config = dict(
    n_layer=16,
    d_model=224,
    n_head=4,
    n_kv_head=4,
    head_dim=64,
    d_mlp=576,
    vocab_size=2048,
    activation='swiglu',
    norm='rmsnorm',
    norm_place='pre',
    norm_eps=1e-05,
    positions='rope',
    rope_base=10000.0,
    rope_fraction=1.0,
    qk_norm=True,
    attn_scale=0.125,
    bias='none',
    tie_embeddings=False,
    parallel_block=False,
    init='orth',
    init_std_qkv=0.0777,
    init_std_o=0.0128,
    init_std_up=0.0777,
    init_std_down=0.00856,
    optimizer='muon_variant',
    lr=0.00577,
    lr_mult_o=2.0,
    beta1=0.93,
    lr_head=0.00455,
    grad_clip=1.0,
    warmup_steps=0,
    schedule='wsd',
    decay_fraction=0.931,
    decay_shape='linear',
    final_lr_fraction=0.1,
    batch_tokens=[32768, 65536, 98304],
    seq_len=512,
    doc_mask=True,
    train_tokens=423200000,
    steps=7087,
    dataset='wikipedia_en',
)
Each number is 500 + 25 x the weight over its row's rms, rounded and kept within 0 to 999. Layers, rows and columns count from 0. Numbers have three digits each. The size before them is the row's rms in percent of the matrix's.

# k: layer 10 attention key, 256x224, rms 0.104, rows 88-118, columns 0-223
# q: layer 10 attention query, 256x224, rms 0.104, rows 89-119, columns 0-223
k88 093:505497510491465501468524518458490516518507484471528486497517515529453476520523497512495460448464495508497490513477456477527554486465479563497478511523544514483488469482503508517497469487524510514508502505491538519494497496489522524543496514486473530480504496491455439451492501493478475471528490516537527486457444504522433505549472475504502504489519480490485461491497517525469493516489481524512499544474500484509530522522537482458509469475498460484498522480516504442522468519447496547493519512494439507487520483520536481480478521483527469488505484478539539512485509506501495503533513511489489492479506452519510492486457539488512500520518490484493482481553527530488500464432
q89 093:496491512575470481546487517520475489521506522510494509495498487482478510567546476472559513487496480522487451498483521512479528474504466462493497483443487473515489511476550486470504520515517517486535497495509476477504493503443487535532509485502524530491496510479527522502484496507475507471531487473508518469480506526480511482477494515518516501518500497428506496494496479470509491476496491492496481496496479472441516523464479503488516488449514473508494492562498497469522532548473518471485490463501450512520506507552525473457445539488516528456496509458535501489519510515492496476487480519495491500492504528540501462521463470471534491506511492516436492512509528546534468473544
k89 105:459535559524452539508462531460501528501490488503498536499476502536500486496490508460517482487501523485497479457509532473525473529489506540478539517499513487490508493514507492499472507495507494538532527517544486494511507500549507476495504437456429473506506528478533499468546529544489497485567531528570531492472486513559497516472498451514490514480496497527493537493462509506527515528483472501486469497539506549493515527511487493464493464473557470491486459515512525477509487493491503505502482484500529499459494524484517512531520505517499480469556505496501514481512514496444518524467474490449467502470497522503488540464510511484474493496529492479489490518515477488496481490508
q90 098:489481502497496511531520506513510509505531484549477490531490511490479431479441477492534533491492501457506505526498496469504496496456531508469538495510547480510459508521497510501514456538483491482498495486531482489544484467478495519511545479511522518464495479479516476490529491519452461465528547501463506552503477506490521518519495429514443559530477512487489477533521499475525499531488512507468524502503489498509504509531510502490504479554557501506513487510512517500499544449532469569538517501483505501503539498498528556506531480522501482516498502485505503520500522468473477519504511507450512521535549475487520496508475486525477457524513444485480462503504489497528473501508
k90 096:473487529503516498509502548513533495482493483476527467515499422459491511477494497517514437499481551531504472488486497491517541546506516537482547517531492484473525507482475511471526501494539482483480511476505425487475450496515475511501464474521500477525534508484493502526531488532495524496530482510487515490480510495464451527515509487522487488485489459498482500497518531490465512436478460484517536468523482517487519499510538532517587492490492529500509469480503528505512478470523530506508476537468500501515543486493529481505474462499456494524499496492435485500493505489507497468482446477532506496470465504476510513508518538486512476507538447478504494484517520528515496489455
q91 104:470503468485503520489496478438528505507506495495535510462521480466488524489518511495501528483493471486527464482503534526475482530519495489481523507499467515467459484490469478491527500504503500521523477501516531502502557454522517537486472491512510524477477498467486485485484456493509508486495522459553496470510460500516515474557504539515493516506479514529529516515478509502413510465509494499486548518493521517475461474516492519529525471515518482512496488500503491515538485457513486498480484521492493467507557507463485482491440482480512500488507525495526493487525515488515531519473497501513540501491456482480545553457547491515460533483434506490445510521560525545526490500544
k91 111:495531498470493503518504496475497547524550474496493519482490474518514503499483472491521487495486458532526488460522484546494461486486493495509481508469531491485530472472495525527476482482516463514497487457469529512486524523456486493486450475424472463497486472526501545527499519483498510473517535535527489495495464487500498505503483503434500493491467467474512489497487499516495509507494513465474528518502450468536511514523517507459449513496505497479473498517540516452542513519516498502533455491506518500471533503495500529470516481514484508485508528457473484500515483519518476480459425461505481491505430503535528501480490549510464521527487542475484502495502558482475510558513
q92 083:496516531470509511521467501470460506463455493515524513533516471461511467479504521498469491490537461507480536516481490537461523504483483500497488488522567518493530465531532470465482441464488511455476501503478461489532459502553468503507497521538487519522523541563507506536483505513482538498498519510522525507516490525544501451503517506474520516519527512525525475499532482506471492478477529492522505515520509489494524483468539529544480496499509474496503499512534540500493491570515479473463509517489492521481475496520505496513510498501470527505541482525478418513518520481497502493496461529533482458542484503482520506494523516503514511524483532493481510487490485492474524534424
k92 094:504540528521472495505501545482507504528543521468505521455529529518510523470480495496499480529461452474532496495540532486524494504497513482499503469502512496505454494464521471537463513479494427501497513516489443516494496514477483490500500493486489487480503483514506482487503501475507505508510532507503463554486508471490525463470513550531567531473482484474518508510463474451442486485535459533506509464469470506509542543465497531471493525530505527469514519500447500519479492524487530526470522526517510502520440546517479482465508496496504484527479517527476478471466526477523528523488528530492489512532483502540531478537459529493483514506486498538516459482519484528480500533501
q93 107:487539472535408477460478481494477505506490445521503457493541539517498459508525535473476536496481502494483510460497486500489474509489470487526470540516502440519499510463463561509511490446485525491486508440499530516488475481464501467525506509490492541535514538483481440505509478509476489497464516491534474486483545531505509493471491517511482519509451519511499527502488462494456472505489488516497461532475475487503470485473482488515461499513530473456490528511529494506506513526487490532525507444495491509502529500526523479481494467502501495495441495501524494477499464476529510469535515470504517540519517475496487512527544519498507505502452521508464488491526495504521498536497
k93 091:530461511516542495507486510499479469519507528491491476515504489547484490519567495514543537496484480524519456474511503548447457492478537547458522471538497478505480513470490453475568480533519492560471474521508490501494495520501486471501488498508479515504519500505540475495513493510520486506492471489500556469495464480480469485482483518476476523518518508433508478509537483505508481476542512472519496524519530466530520494518483446524513524482487537541518500541552452470508495497528547498479490492501505490505519480511513471525477512488485524542494483481493524536506487471513449485512534519492525504482509469489467483510462539515519503536480498485503500558493501500456474474498
q94 083:514497486489479486490508529520491512484477558493535512509480452507525492467520485464543472516465485521511523534475503472528472462499493498472536534481546493474488468531503501498501498491472465514529565502509487530490519500483478546530486510494489514461534485500500504492520558502460540478543473468517476537457467501480527545483489461529524518458494465506484469499525534504500527457462511496504507504495488516493474562488476507491539511457507522475491455522493487516482505502484515510522502537506499489450520526524516477539501490476505488483502443506544536510485508504476557515522493536504489545491474520476490511487511528540457529492456523525529518494560469500508500512509
k94 095:467519505528478512483490511523441464536493535504478444547491476454498504473505522492517530496493503523457491462489496494484499521479509532527524496484520470501494532485525529470461461471496504516484513492472462468499509471504507492502521442528461491528523461525492514543502538485419501514504525441489527486511513480516491525488479536511495478456442472475505501477512560519543522522544491482497499504472446464485476476505476491504475493495520528469514525483544490442465489521475502521521484473511486513463472502490545471502471499485524485515543494517500505472527484477457508499502486505484476509506492513507502491499525501512553467479493516529529524458518483458491470507481
q95 096:519520485459487525495518542565494504512497497489489527482497524468564484521472529526515531495492461491491545519492499544517499503502509509490498520511535500552512530483523489498449510487484519503478510489478542475496506513527489520499514495493483545523480506505511500507468543488448462535470535516489558546528495485508506448480467543487533479511434482460531496466504492483538477481506493492519491490506501508515484477492459522499481555474483469472456542512510526453505511559505473485478505481490492504457485535490490468528495457522521525471492469476502546512542489544500510500501518505498464505540484468507545467499479545495518528518498464507511490530495533513515506473516
k95 089:519495476489481500441517472501522511504517521540526438513526510511506510470486478495533498496459477522487506463514518511506547502492522491503527492498490510462469522504516530508469517496468491518503490567515484532487512489464453515508500490517516496499490510512548512500609504530453468504505504538514528478536451487516511539489530503516508532509495474476515486468516481504500465473511540507499529452516482524478528495465487568467520447480490511472506504520517555512514507498487511512496504482494499483492472524521473551499490475477496524478504486471482499449518531470548535531529491484478532497488453509491441497513499513542497488499509525506494502476542503497458492496546
q96 149:541484507546542508535509469516513492522497538472493492501545543497511478531522508545473496490444490516531520542516493509500492470506503496521473511499555538478543509490483438527488481518508491463523458528508518492459497521497468490473516482499473480476508500460480493520503542457503466521488503490536529498457488485511520506483465525495512482507511561479461534519488485524470478521495496496539502506496480461500517469528533506467494527493442510512479468516484474493472473561498556513513508484487513499496494518499526525496515486544523527487486504519501500504468454501453528543506508519519466470508519563521491500504505458479558519503501513535526540471535480530504524497532
k96 108:449476495488532529495518506504496490449502521494465552513517499515501535511446493493530460495504478501456470545533561521486489498490491508514473488495512475421507513472440468505507515501494481487493497466535524485502503505535508488531478484465492492476483494512458529543512487471494499540535506522506525477518523510447500543514512490512502557539503501519489507464505524493537489508524497512498457560501508535497499521502483521501508517514482452477506508508508452492545517510497450414543531512468519486499504498448505488501514471462473482506530520501482534519502503537498460499531478502488510554512495507516515491497482533472472510488545456494491512519525491523507497506537
q97 104:496481478495462493496430454510485467500503493506498493535510531511509512521499495493473545491466519473495467487499516505517506489448471499493522529522468518544494477516467525484511528513488458472501505498488480464516506469508478497528531517500505471489506503490524455530489487485498492500473478473469500556511513444517538490536477495532477474507491516482492490522485530489501528509475485567513474507480513505450512478508468483486518446478563446471541502507533522518473527485449460550538463494526491471472537509492464459526499495459508500477480500501490468514476567541535546498499527491494508488455482469455500476493476478517515458491471500496516515500509489516514523540506
k97 104:466504477524460485509507462493444519476518501490477510485495491483498516486474538485470468527547510513486441499526460503500500523523488539543514523493531490514516518458495490534486480521509492466446543518546540484509498545525513502470518509469510511498466483492419475554506496495496480467495475486515513546529511488504479543529464526489477500474481464523493505506475524503525516522527504507502455490524462491511481501523469522460489474562513492493479491507482523491532508479485474511516510499506526473493508532512493486454529443497480495528505485504498545494500460509512480493499513433464502526471500500463479505490521449543524536498547478516471457483476499505491488546485
q98 119:485504533475488535491536521500540474509502531501468487489537500502523485500522506495519502485477499490546493528520510482541515468533522514517468475474498486499478518513491482498521473471485475482566528487539499487508505567434536498482469462504458521523441471478487501459460489529516461484495463486452456534516538525506491517475524502467517532514474499549495503499522483495495476499510507540479514511504456500523510502476545513463511501497463477521498481534483478504516522478470468482488475484466492523484517571490477504465528499494489504510482539514533501506486501459503467490485497490488494530494484499523472526501474492458516440517501471511509533475450496517422480499527
k98 109:534488533500488460462496483517498480479477493489461536493502516445460492527488542533484533492497472479501529492526455500485519481491544513462537508471508470464541477498517454489478494520499499519494505492512491479472518517531523526459548513482543561500512490469512537500507495526502535491528517480482460463507511519553468484458517553534483557511526496495503480481483487517529501505533463491487442492514516477476474514560500483479521531478551516537496527480508479508464466533470547542485470520472547491503525519463500528461479504503501496507523524480483491483510505514497497500475510559470509498483510514532456489491469512482460531520499516526503490475517482500474503521505
q99 090:484459462517486479478472495508487515472474556481517462531502522525500528512540498485489544503514489491464481522515511496481560496446482498500522505516515510509509500522473491476535502489483459513477515454512491498507484427530457518500510534502482471476526483515536449527498495522490522553509479516460491486484509448553516525520493446479484508474514508506492506496518532512523508536507532497502473509436500505470493506502470551537491459518518505460522483510535497557493499492517460548511479521517519511493547502537477449486484491477489526490534506480501438509485525484533507492513517508483536509464493506487505511450475532526482488462481477491502473510505467528519515549495
k99 081:517512473486455460519506464475440506493552474534514525439496495487503475473503463512477526493546527481518502489520513487517489537501501496534500502532484480549479501513485528490495491503531446484488559520529532519512489542527519500532490548487500496523487496492487460479465509525497509496475485512532513536480493540499494513544508519479485517469532487514521505534494478513471493495509502547537479490500523465499485487514430507467458426510496535486512497458464500460519491477494514526463489500519506540508503444509489484513489461473482533549450480501524503500491522518508471500467513451518504463495510486478520480520519482551482475458506533515482481483472520517498513533487
q100 078:474516533477524526483451525495532521504497485547522484465522488476475516487488491504506509466531546488513471540510491547550485554518540533509500511489503538501479528468519504458510456511509500494519494422520490483494552542525521457490497500503485509517488456503526514518470505505498517466492517500477486504487503517397483481487513505509464516519504501493456521508500484486498468493503502463487506511545510518484483517486467499464522479541497567529497540522431530487490558464505500484501478511508517507492479488476493547504463565535524506510509517477491521491523473487487518470494490511522514491521501496508509527474446506517509494522519480515485480489521529466472468501502
k100 071:482467564458492509495524533517490545531505491508511508537542521502497470522470523524506488528498513497519491494472471528482483481528527491478472514514502501494515491500519483478456517489510497473517522491494522501501516461509468485454495457511494479492508513489522500495497503481480540475473488519475479444503532482538500528458483504502441508478490498485513481467453519541529474507526488500458499490535470521468476534501504515525509521460498444503505507549520511534487474545490520511496552521528522543525507502464511500514453534454467453498479463504507522489509519468482476499551537519522497471557484517521541551498511532529532487515472491532507555554494476527482504494496
q101 148:493519502496480502471548465530513528497519463508460508468491490512525457506552500484445546505508507521460535475527493518520483485506466476495462554515522480520520506470477501519472496453493486501451507494486510500497462491505476479511518513483539486481575496487536472527523475511468449510512507489606529471482504524484492454504485506529516493523484492503542506491496509499526515512512493506486494514516482511508521459481510481504511509431498494472509521491502532512526468510478539529517525527504488489490535497520464434507497433483498514528491496524510514522490504541530525488492477461520501487485496492495529483498509491507516501518482507512518514519510575523499495555542
k101 096:477518544526478461494502525470466519494521497481526515466473530477478513444513490470492494542513491519465519497532547487527485509517490486533461492505502518514487528505463493495486458474514500508481514465500501502461472540500509461551492507528470510443482458519493479532487479494488524519531510471506529536515499525478446546546517502472506502472479493466483505485511504496500520465459529517460487467499553454533436526522511499485495498495467494484491499489501492471560490507538436515535479506488517482492506530502492500487526462505520522481484512518485490438507464509508468489477499487484492503472490474494554450534501499557538559472525506501475517486485508504496489523509
q102 076:516448500475483499520493529510484495501499479475541531486551481485469509502496494491498472450494496507490441486450469484540440519488512513466521480486513519477466509479485484540476490477515495463496495508495485483516517546506550462552525492532542513513473473510501506484490481494517485483532544510438490515513502522474495450463530469523446513495491506547499449501524485530456461502483498548539482496532501519476483497497540501451516492527518483528500517541479513510486503425529518478483497498518485499501494490474492504541497517497521498522491491510492501515555501508459529478509509547496516477489486479517548500510487508491549491527549481527473518502531451495490464484490
k102 073:477502548528512508497499512496529526514515503499522472531477461529494521510468482510537498476514499544492500514426555475493488512497550456467553519504547502468555445521511514470520512506452531512511472477480502518502526520478507517507467495493492520466483497466500504481499500461524462486494522496461485522511478530490478506481483477497525508500510486488491459489493505500521442468491513508495470492457496479538499548498545463520526541510531490490484469512524505539468486521500512487514504517507503489527481520519508519534510531502511492498535532467494484520528491441470509459538484570493481534512492540497474529477534538488482515531497489464528465522541488480456519487463
q103 094:448565507498468472486517502516459506517501554479524508520483490475485452471522506506476501581539530470566503510519496499474521505529526520506513512514512490465474526515523493497446459484503491507467511475485471520510517514495527518498476481464505504507505484524515488473495493478505514490538523474491512499500449448485497493518520472508533516520541503511530487539466516551501475474514513478512551520450524516474501516482513524481477529532504549499471499489516527521476514489484463530522509507554530514518479470502478482488538541520512473491530465477535502490471537498501469487525486557505488516508494541551499512504477511529533466501498494544498528529487490499528449513482
k103 067:485494512510541486497536509530547513519486467505483499535480480521471569549528535515522476475490484487505485490540507511437480543467516511482496488497491501509521467512523490521565490495489530497473480475494509521508504483500490538467507496426520478494508534517502487493474522483529518532509476501501509463497466517497538517466492548450516509508454434495545493501530446491494494496513487513514498530504521536477517477489483503489461491501497511506496541490497513484503531473519541507483443531480474490516538543518513498473480490476527526519523486545491482482485508515524526480485487459505509472510499460468467510473521470504439470529450460489539480550486484501497484486493
q104 063:500537508493463566485468459495515499500539531548471495440497509495454500524487470479495502501511446532533490521491500473510497494501486498485444466501464511532494521526500470524515495475509483477509492515508512479494524523464526505498490484471541516488473428525457486490549496504459506486500453500485530487486454504471532522481516473495472533514499488463474513543505481459513512519464468508471445501528482508521488468497491550491466500501507523444497491455511503507499534498488491509502505536442481516521470540531492503502567490481489457494476487508544526528526524462497490513480515499521544541512524512510498465502540481493485477483498495489503490489481550492521479490465
k104 079:513495484513531507536530477474491514488515477488481512462462469478524539472549508503499464496549512513491512516467497533464497549491499506507514513523498477511489508516488480525529471499506520498485490521502515477525475534546491507522531494487493451499540473496542512526481536514512521501494423476500491468506467518474463508487530549503489516538395516494484486483521507481543486499493507535482513488525514463500493530504497489469511523551496471524469485474493498520509494507511559477508505483493481502548550514517484468539522490520523523483461522542546485498489499501514487483461515504493487496479476499521513438535515544500476505491498520443508487464480526539523506483449
q105 101:528501470504485479505531533488459469480485508507475488505531537542457504530486470491553442484513465529461539498500469486548490500499513482493489438506522510487534560508506507539490538499498491460497501480521518538471530534505550481526509482486487544510493497512487497510493470498498485521500513514463503503525527470524468505471534471521479515526493480520495448535504487489519483492495493502540475464501455450485500487482523545496525519493494532469459501479484480571492515460515493502524470547481496497507506521509485515466512510442528506521487504531492475507502516480518496510521494514487540513474533497500466475477495477471531429509515470523475485557498470525469500516466
k105 100:487435507478530513528474546489524493539460505477506508478495478486520536536513519519523480491493483525509505493485502474509464534501508515450528486532546506503485454480558466475554506517539497478498509517489504440478521501496511468503525500509516505559506501458495482499470497508562505462497497522476461486511501545490479491465480522517481457509503483468526515507505495504493457519531517497463534459506496520481459526519515511537547462481522477560509464487535502544486503481502455529503501524466493489512507514527495477508477523490542496531521505511507478554521516498513513489519485462483509490501523520525491541493473549490503459418494507466493477483520497503490492481514
q106 106:485457551508525517527454483509524536479506464502529526493541490506499480496477481521500550479512514526522516498487510484527493523534508477465487505509476493492538470459514487513531493538509494517532534499507461500497521501476466489511536520501516509480498477470507514524517461507521514482531492466496524507504503509463488502493501513522511467498558525477442506482501482536474542501531494486510476529564516529531501525542463469534493520499535511538499498483486478497492439492518518465505473480533500490524501475519495503549528534491530518469496494495527501515520437486468499511511532486542446473528502525516518576457472530490507537514529523516512527491463558517493525521456
k106 090:477529499457464544514464532487525539500568516499478504505516488513510464511510489479492521519493495484488506441455534489544500523489507501481481496475492484527520523520512466480512509513462503530513510542541454490496475498482499481527509532478469523469527460467523503518490485484480516544482504501542506463465513497477454479529468527463525489481485468489499511480511492497454508538514502457494492507525508528492506504517480505420489487471497512537483511524423509452511493498485513520472511498522474505475507541511487520543528519467539485507496524551514464467503543505483485502482532491489476547489491529536551534467522525491494485490514544522460512483524499530516507503472
q107 108:508515452563492458516524522489495493522482497522479509528483475516454535509490513494526523497470485498481498490505511489537508437511512492479500500475514450525455469499531514514520487511501476566472455457509502515491491508452527539431493533478483514453488511480491500526526504505454500466528499499475523564459502464484472561497522492516507522504509528501496529518487483517502476537465511453460491465472491509515513528492502489526518517506545507465488506492521509516479541457516519510481496507497486457521460479509519482527470512521498489520484497545557536500511478422507490502474521500506538527490491529478474483448504503476489508495488526498485498505472462520503500519473
k107 127:491515493497484522495472495511524527496524463491508530521478505512517492465476517537482455468488498522519515458522504550513492506533509467459467507527454495524561503516489465511533494472497506557470515485483498521495503509513537493500495526454511496479570535490531489495465485510518449533493508484480478486487498500439511512501449515486506496497469488494521476489534479507525516463497479475556481521482563492528532545492478470495486532520502480527484450512528491482476472500494468507489480492492561478478476524508485535511515490493507487489526483521467438560502508536506454489500535523448523525481499484525529522508527474472473518519497480518523528532507547515504492535496
q108 078:562470490521480511488504521547509474488502476524489497491499548515482497495478493507516477453520498510560519520483463506512506532499482507481470475454484531483535540529519507493480485533533547495524534517511490488504501525500477540509462495511516561539496511465454501500513427471501512476504526487478486496525527499483468506451567511504473511479499499499490479497487496476473504505474520525580481509523516470521503535496498503475486543512529510528454531517493451486527486493516513513499467499471477504485473529483538489538520538497502510514502514501467471492501499552530468499516505526533488473506514479513515522472497513465534486524493469569467518487471506537466471521534
k108 108:498460492479501456468479501494509483510490479519521470518495494501509520507510516547471475486521490511458508527522528480516513545492526530451495460505506499451471501482513524481502510487486506505470479531464485437494486515513552479488521497485558450476512494486534497480502484472543476504547470509482493519483520481449464524490553530509488582508495537473484481548508500508459448471519489507514478459487473479500486512509533495527522478509533481510512532499493483537492521525506503527544548482475492493521488510500446531420532515458501513514470516487500494564495493516509489485513518477478535478526525494507507470505469470511511514515492505453510481498486527491488470483527
q109 076:505509492512507476489540517499518509462490478476495505515534477518540526486553475510508458493506528504457491476469518529505511486493510515466455510539506491472449505516474505477464491494488482525459533480509462494526503538504486497521516519515524510510455502508520567501521458485494487446482490504498502499467466481520489471493501482535493486546519469507555469499556488550472467446500525504484518500480497452493506551496527516491540506517526524575471485512439513491503462490522551512541518509504490506487474512517521503508497493533492492467481456517508513494497448515496510491532479483484525463524489481535465479482527483494501489559501483525483498461499529459466494488532
k109 100:519511495535562484518556486537485472494442487521536526541574474508470488504463510506501499490496526499492524514508516503488459493530484516495502486508571516491484491485492563488508541485477466517521504505522530524478497440510520453478472493510493502496518520489476490462499503512513509530486529519446491538520499461505545519491483488519495517491524496518482499502456533492494484527510518544524452498485529534542477500498493474558493475490504483491528505520508490500485478491521470483543497520501529498524504469509478509526492540485481483517465483459487512507515500513535497518555506505503515501525552516495478516476461480515512438536503509536496463506498513456460476457547
q110 083:444494528521482512489457487529500479462531499495542473530509493518484493508464511495526502511502487464497472518517530473430496522482516504485528495490489482516476496501504473517564506506476503516507514510523525510487512466485525488502493477498535485507475461512523449503447533518508519505502500466477480548532536496465504525493485458448461515469476533459491482481493476507475500511484514477479490503517465533458521478499443488538474495529481526442477482478496519491462546458492459512554522496500517532529487502501452465504527519465461488527524462463494500523487499487526461492473520513544505515515475479474506517556469473546481471462501501492512526530492525481507526505508
k110 092:475511547503496475515480452495502514503533512452489487508527493487502505468548490510482484517525486491496484508510499508494499521473465477520529495529478455527490505514471450505498490514490525495486505498486487511505459493493487505527526518480464521551548532515564497519470548530522463505505523460523477427526487531497504435501498493497514523520477501510508480506529512471473578486469462489504515500489496492489512523530504459452488486498535526551510526518513526508532494495513486521467527484483504496513506526508512498530493509521548523520529490500523502511480490518511494484409511495511513509517456514503500476517546533488447519517509488467487501443469513584504490513496
q111 093:496513523531502506540472475494465518459528508509474552534472483467517497541449493536484546484526525515497540531538485493474539493548497482563501539507508496498483462516531510513491500504479528489523526566507483490520508448484480490482503439490535476470529460511482500461516540472470475497509537477540498502506498489514509492531476514477517502519471495571472460552487519507508540522462460523457514509451514523476508485491519476485485476490473491522540497483520506519485452523497459500499499500506504514491476553521513494463501468523499465521481470492511513500461496531473515495492513465508494502530461530507541519516531483521489487497530515490494508463526508497515515526510
k111 092:477499488451505491464533478522534516484521523485477497488458470510500541470548513472497488532510494541530463512473494565473519497505458478510510511489453469508511495487441399537481464465461533508499480507506472482507487532521524534503512508543477492499508514543539529502503511543511516518498494472509481474489491549502491479497484529507505509525469508521520494502518518483511530515535469491511530520505469453516493505500503523393491536521495499470495512478474494504537494474493524479482497495514480535498524532498487490544511509535531467512523472531501460508500497480515499492443495510498537506485484505497513469503530504477500530541504491467491509476509500549490536500484
q112 111:463527456490532572478495510495500527494480502473503477535477518489498528497500509516459482528520491488512437498489500528498448490473495522498473521538501516512524467509510509482518516538530460527453497531502487492520489504531497530465510499484506450434456525521512510484517516494487509518507513528514494484520493484507512486521483492502502513514493452496460538500491513526530491483493512503542487478521560495492461498513464544504493508511500498509534474505516520554511482490501544497467487507510517496484494490472479438530450491534481492557457531488525478520490498495477498493530474511486511501496490482479491453516494491510463559533492518472542465479513601518538507528481
k112 109:517485536496486468478486533518515523492495499509541474559498490496499501487499547460502576516504518491460483501541531468510496512449493520484506508481488486519469516486490502510505497521491481508507506512523504538549513493506481494480464540499508501470492517519505486485535539534483518484538508518497519507476508477462517511512527459476535468508512477548497468505464476529513491468483506518498499532506479500468464483480470496493495481460474532458506552538536533484482531493451460527530505529500489492512466531545530473477494505454451483493518477514517536526454490524503478534478492478502510488533509509468490497467472493533531539526551480560461443481532475494518489528483
q113 073:495549486459502512504545495514504481475492513481474483506503515492509505504495484508530453506537517474452494511500514514513484495483524483497447473489507456511500486557487499501502530497537493514486502496496516465500480536471522505457451499492533505504484510513490461485516544492461482547502480495522467539563571517464483497492483499476491503532463521515498485507522469501452480494526503525499499485499523495516495485482511534500489488512525470522500498514458535499488485470477504521479539484481481463493479515451556488494538511547534519567483470513519472521483511505523496537532502531495507481504490464559491490523468489452527446508505452555490479486439487490484506479551
k113 093:532511460484513502476570483497478484504428483456469451478515518512508539506498481524502510501524485489519500501498474496530507517518510485456478502528477515461527496519479528515501515467462515539520512474515530479452493470479485462532450502515524465502486546481506474490510426487508494526551473522506481473509543442479547502490502535516486598483514467487571539496517484555518461470519521527513486477469494454513505510495521485513473489484494451512506518481529472505505506528485488516535539507484498489489521510511511495513529505495476501501474522464515482503507480521512500524539494500484512467493523504510493480494462493494502461493533497497492494503516482508525454495516
q114 082:531477482505485518506506477479496532513528486496519486485509515483460508471499481458520524504521470551495480491517533561491519467482465476484512483492513477509539506456460502514466482496483537482453530481498501484523494509522480513464514532483511498497517462530526501532464491471482504525523526522478521553504486504534481451548551500496499540477502522518460477469522529499504492512482491487481457526494470445477509467481465473515501441484456534474479481477480505485465509470482482513495506500495470494477488464528537450490478473501547483466515476491523500503525523483501483449462516469483526543482521541472544479521521496499502502495510540499460464470497503511531550546516
k114 109:504499461491441467508504506483541503557509500526490493495518475507501513547474499477463534488507488471508470506460524492487462541485472494490506502503473502498512478486508471500478496533529507485519499521493485489517501479549497533511491508497488454509534506527509505533500513517513483474482489505527516415485456455508451486525533483517465454508499492493439556477499524527506528512510478480514511533526521499509503461502505500450500485495510504527481511520521481514502440516454491483488474495542503538477515484496534497538483516522497426480534488493506458448460509510511488493469489555446462501462471456487485503459513525468481496508522511460484502488502452507488522519502
q115 098:481497529525512487521488547509496480464524534524514496498482496495532509494500489521506487493500511523549542528486485472470471509488489473484576480542509500502516524494482466516508535489513525531530502487508445509545476508499494511490523489539474487529491479507509495535496505516474491498513495480488482496505489508523514504478500523548516479512499501521496498517498500539437517485520519521565477495539486501496499477475511478496510509523483579528491466474474522540479541523554505490500500486509538563507511532517480521547501513460522505501463537518460513503495521447491478527449518502537480501544515525564482563493511528476509506521508530481549498444522528472505504458498
k115 086:448523548528512450464480504509510544471501500488461523508523484470484453491482502499500542515496499505508451501493490498487501482482512520469503504480479488563481528517517460474517463521513499517480515491529512445530521511526476513555518500527508482489450477517470503534487599512508517483505502479490492460511474502542488471529501517467529478499470519468487489469503575468494534551516500520505513519543496488505446482481490505492512547526491502540495459449513508478439475490510481464496471508485503483530520494519516508502510547502505484500505517508453485503499473535508494506462477530495535493505508500500464526491494487496473525491562482503470506476512503532513505478503
q116 088:505547469450478505503495470501476486526535513442475470539528495529503497498490469499503541498479541499530493507462463524512532464511499501533501498514525533490484501468557481504494487472476501525482475493498493534491552503469495500565495492500502510502518513502486489495508452488490467551501524482522561481533479514525500532504493529503520499476516552512484473462529471535502528524514481512487505502524470487500475516488475498492501532469485522535460468466498493463495488505516537487479512499507500439462485507535514506504502467527484487485537463479547500504475509539510509529528567496496525541516500517523484554465500495455476519511468466519481500518481457513532472496564
k116 096:561471430481543447539537493522529476522484506500449470510479507495525511510558495515516465515477493513499493492497496533455492525505520490486484555551524507489515494505471541517509524477498525482483499528486499462505459507471481503500520502500511480545474507458520576508481470452506519566500498468503499523507508490474477515510536496497530518498492449489474505522517476484470463491494509563510514524525499459501521531502524522516478501504481516492477487501521496483531501526484512510461538489493479519542499508491519506496551501550495541495502529513478534514550477512555478491510549466531480500509525513480475498491468502508488515515459499487515471541514502497487510482538
q117 091:487521485504494492454461497524504532532531502464512508498505457455489477423513511471529514496528508447488503516485508484487497528531528493501491489502467440553514549540505472487510455476513477512486527501489468504497496466540508507472537518491511509473530483445531449474513490496528433501502513488541513487474513492527531527521467519469494506448445505490493521462511537505492532510485517497480503505520478491461480511512510461513506462496490459464473516474464512493504506508504469488471435508481502488482530469517518453499480528562523505495529519509518518523518524494506506480468519457515508479551479519513479501484504483504482470522494482529505503460511517515514502553480
k117 087:479482528498473493504440556457504478529496514511504432486490471483533463516526514491454500513470479544499491463501511492508550504482526483505518510534509489537466465513471471481493474474484458475536493458511479490479512516502527506533473472482498516531536509493553512525494505486507483474463514471520468487469483479504461525512484499523471501474497515532471539458476482457456548490496496524523491531509492485528463496477507505489473497504501507523488471487483528536528455557476558532444482522485502494490491531517494526510460497482506502490488490557524529540511491529505537504508502492493496503549490491516528501508531496459512528532491491521533553485460496530464495482487
q118 095:491503474488493478494504478523512493484512521520489502523522505476521523514532500508471523487511498527488508490497480505504538536524478461476529525503502487483511521439529478463491507501535545536493516523476521511515467484472495505488476543468515540528551499526483498490521526517494515506470505526523516485490500569505525512484451495435488514514542528532511452442492532491476535510455495455518469504476539513491508501478461476496517489511497547477538534470490505500488490437536493504468510498545464511497491486504528515491487480505515523534497488461485507519501537529486518502456511515528506530497461490451531516513573484504502524518490458521543543468482511502547498479556
k118 109:489512515499506469506515492459534508490477527515525521508519488553469496509479505467507504503512518520506484473507548480479542509543509498497522483499505528481496510548545470491482489505511472491530457519539496506511529511471504487510484467536493497492503525515461488494507548554494489500505517488554500501479488521502475500542534500478512430513517521494517463494467488512524537488492494517526467537513551493480487504512500513512507478508518486449520496485492519469538485511494477471512493469490457481502479517489569500540468495543499461442483513514544502502558508487442468511496548506512521548513491480511486566496493526480511491547506468521485460531494495550465490466553
q119 096:487501481451500492526463508533472461482475510477507467547501500503542488514507473522498478496464501535511538542488506479519496497518487488512556482519437524563551479509497495510483511525458502448521478459467488490474493516525484493530519475451507489487531485486474498530499506478532530504471475471477528554532481489489500477531467493492490441479501501509486474464509527505532479501511455527489503479479515521488493497543476521505492504493506508476486485460462509528443483479514463524527484479528550472524458541472511490497442506483534521477527488550515510527523479483548493487541510513492498482512499479489525513527521534493538502494514515507507454534488489513444507485490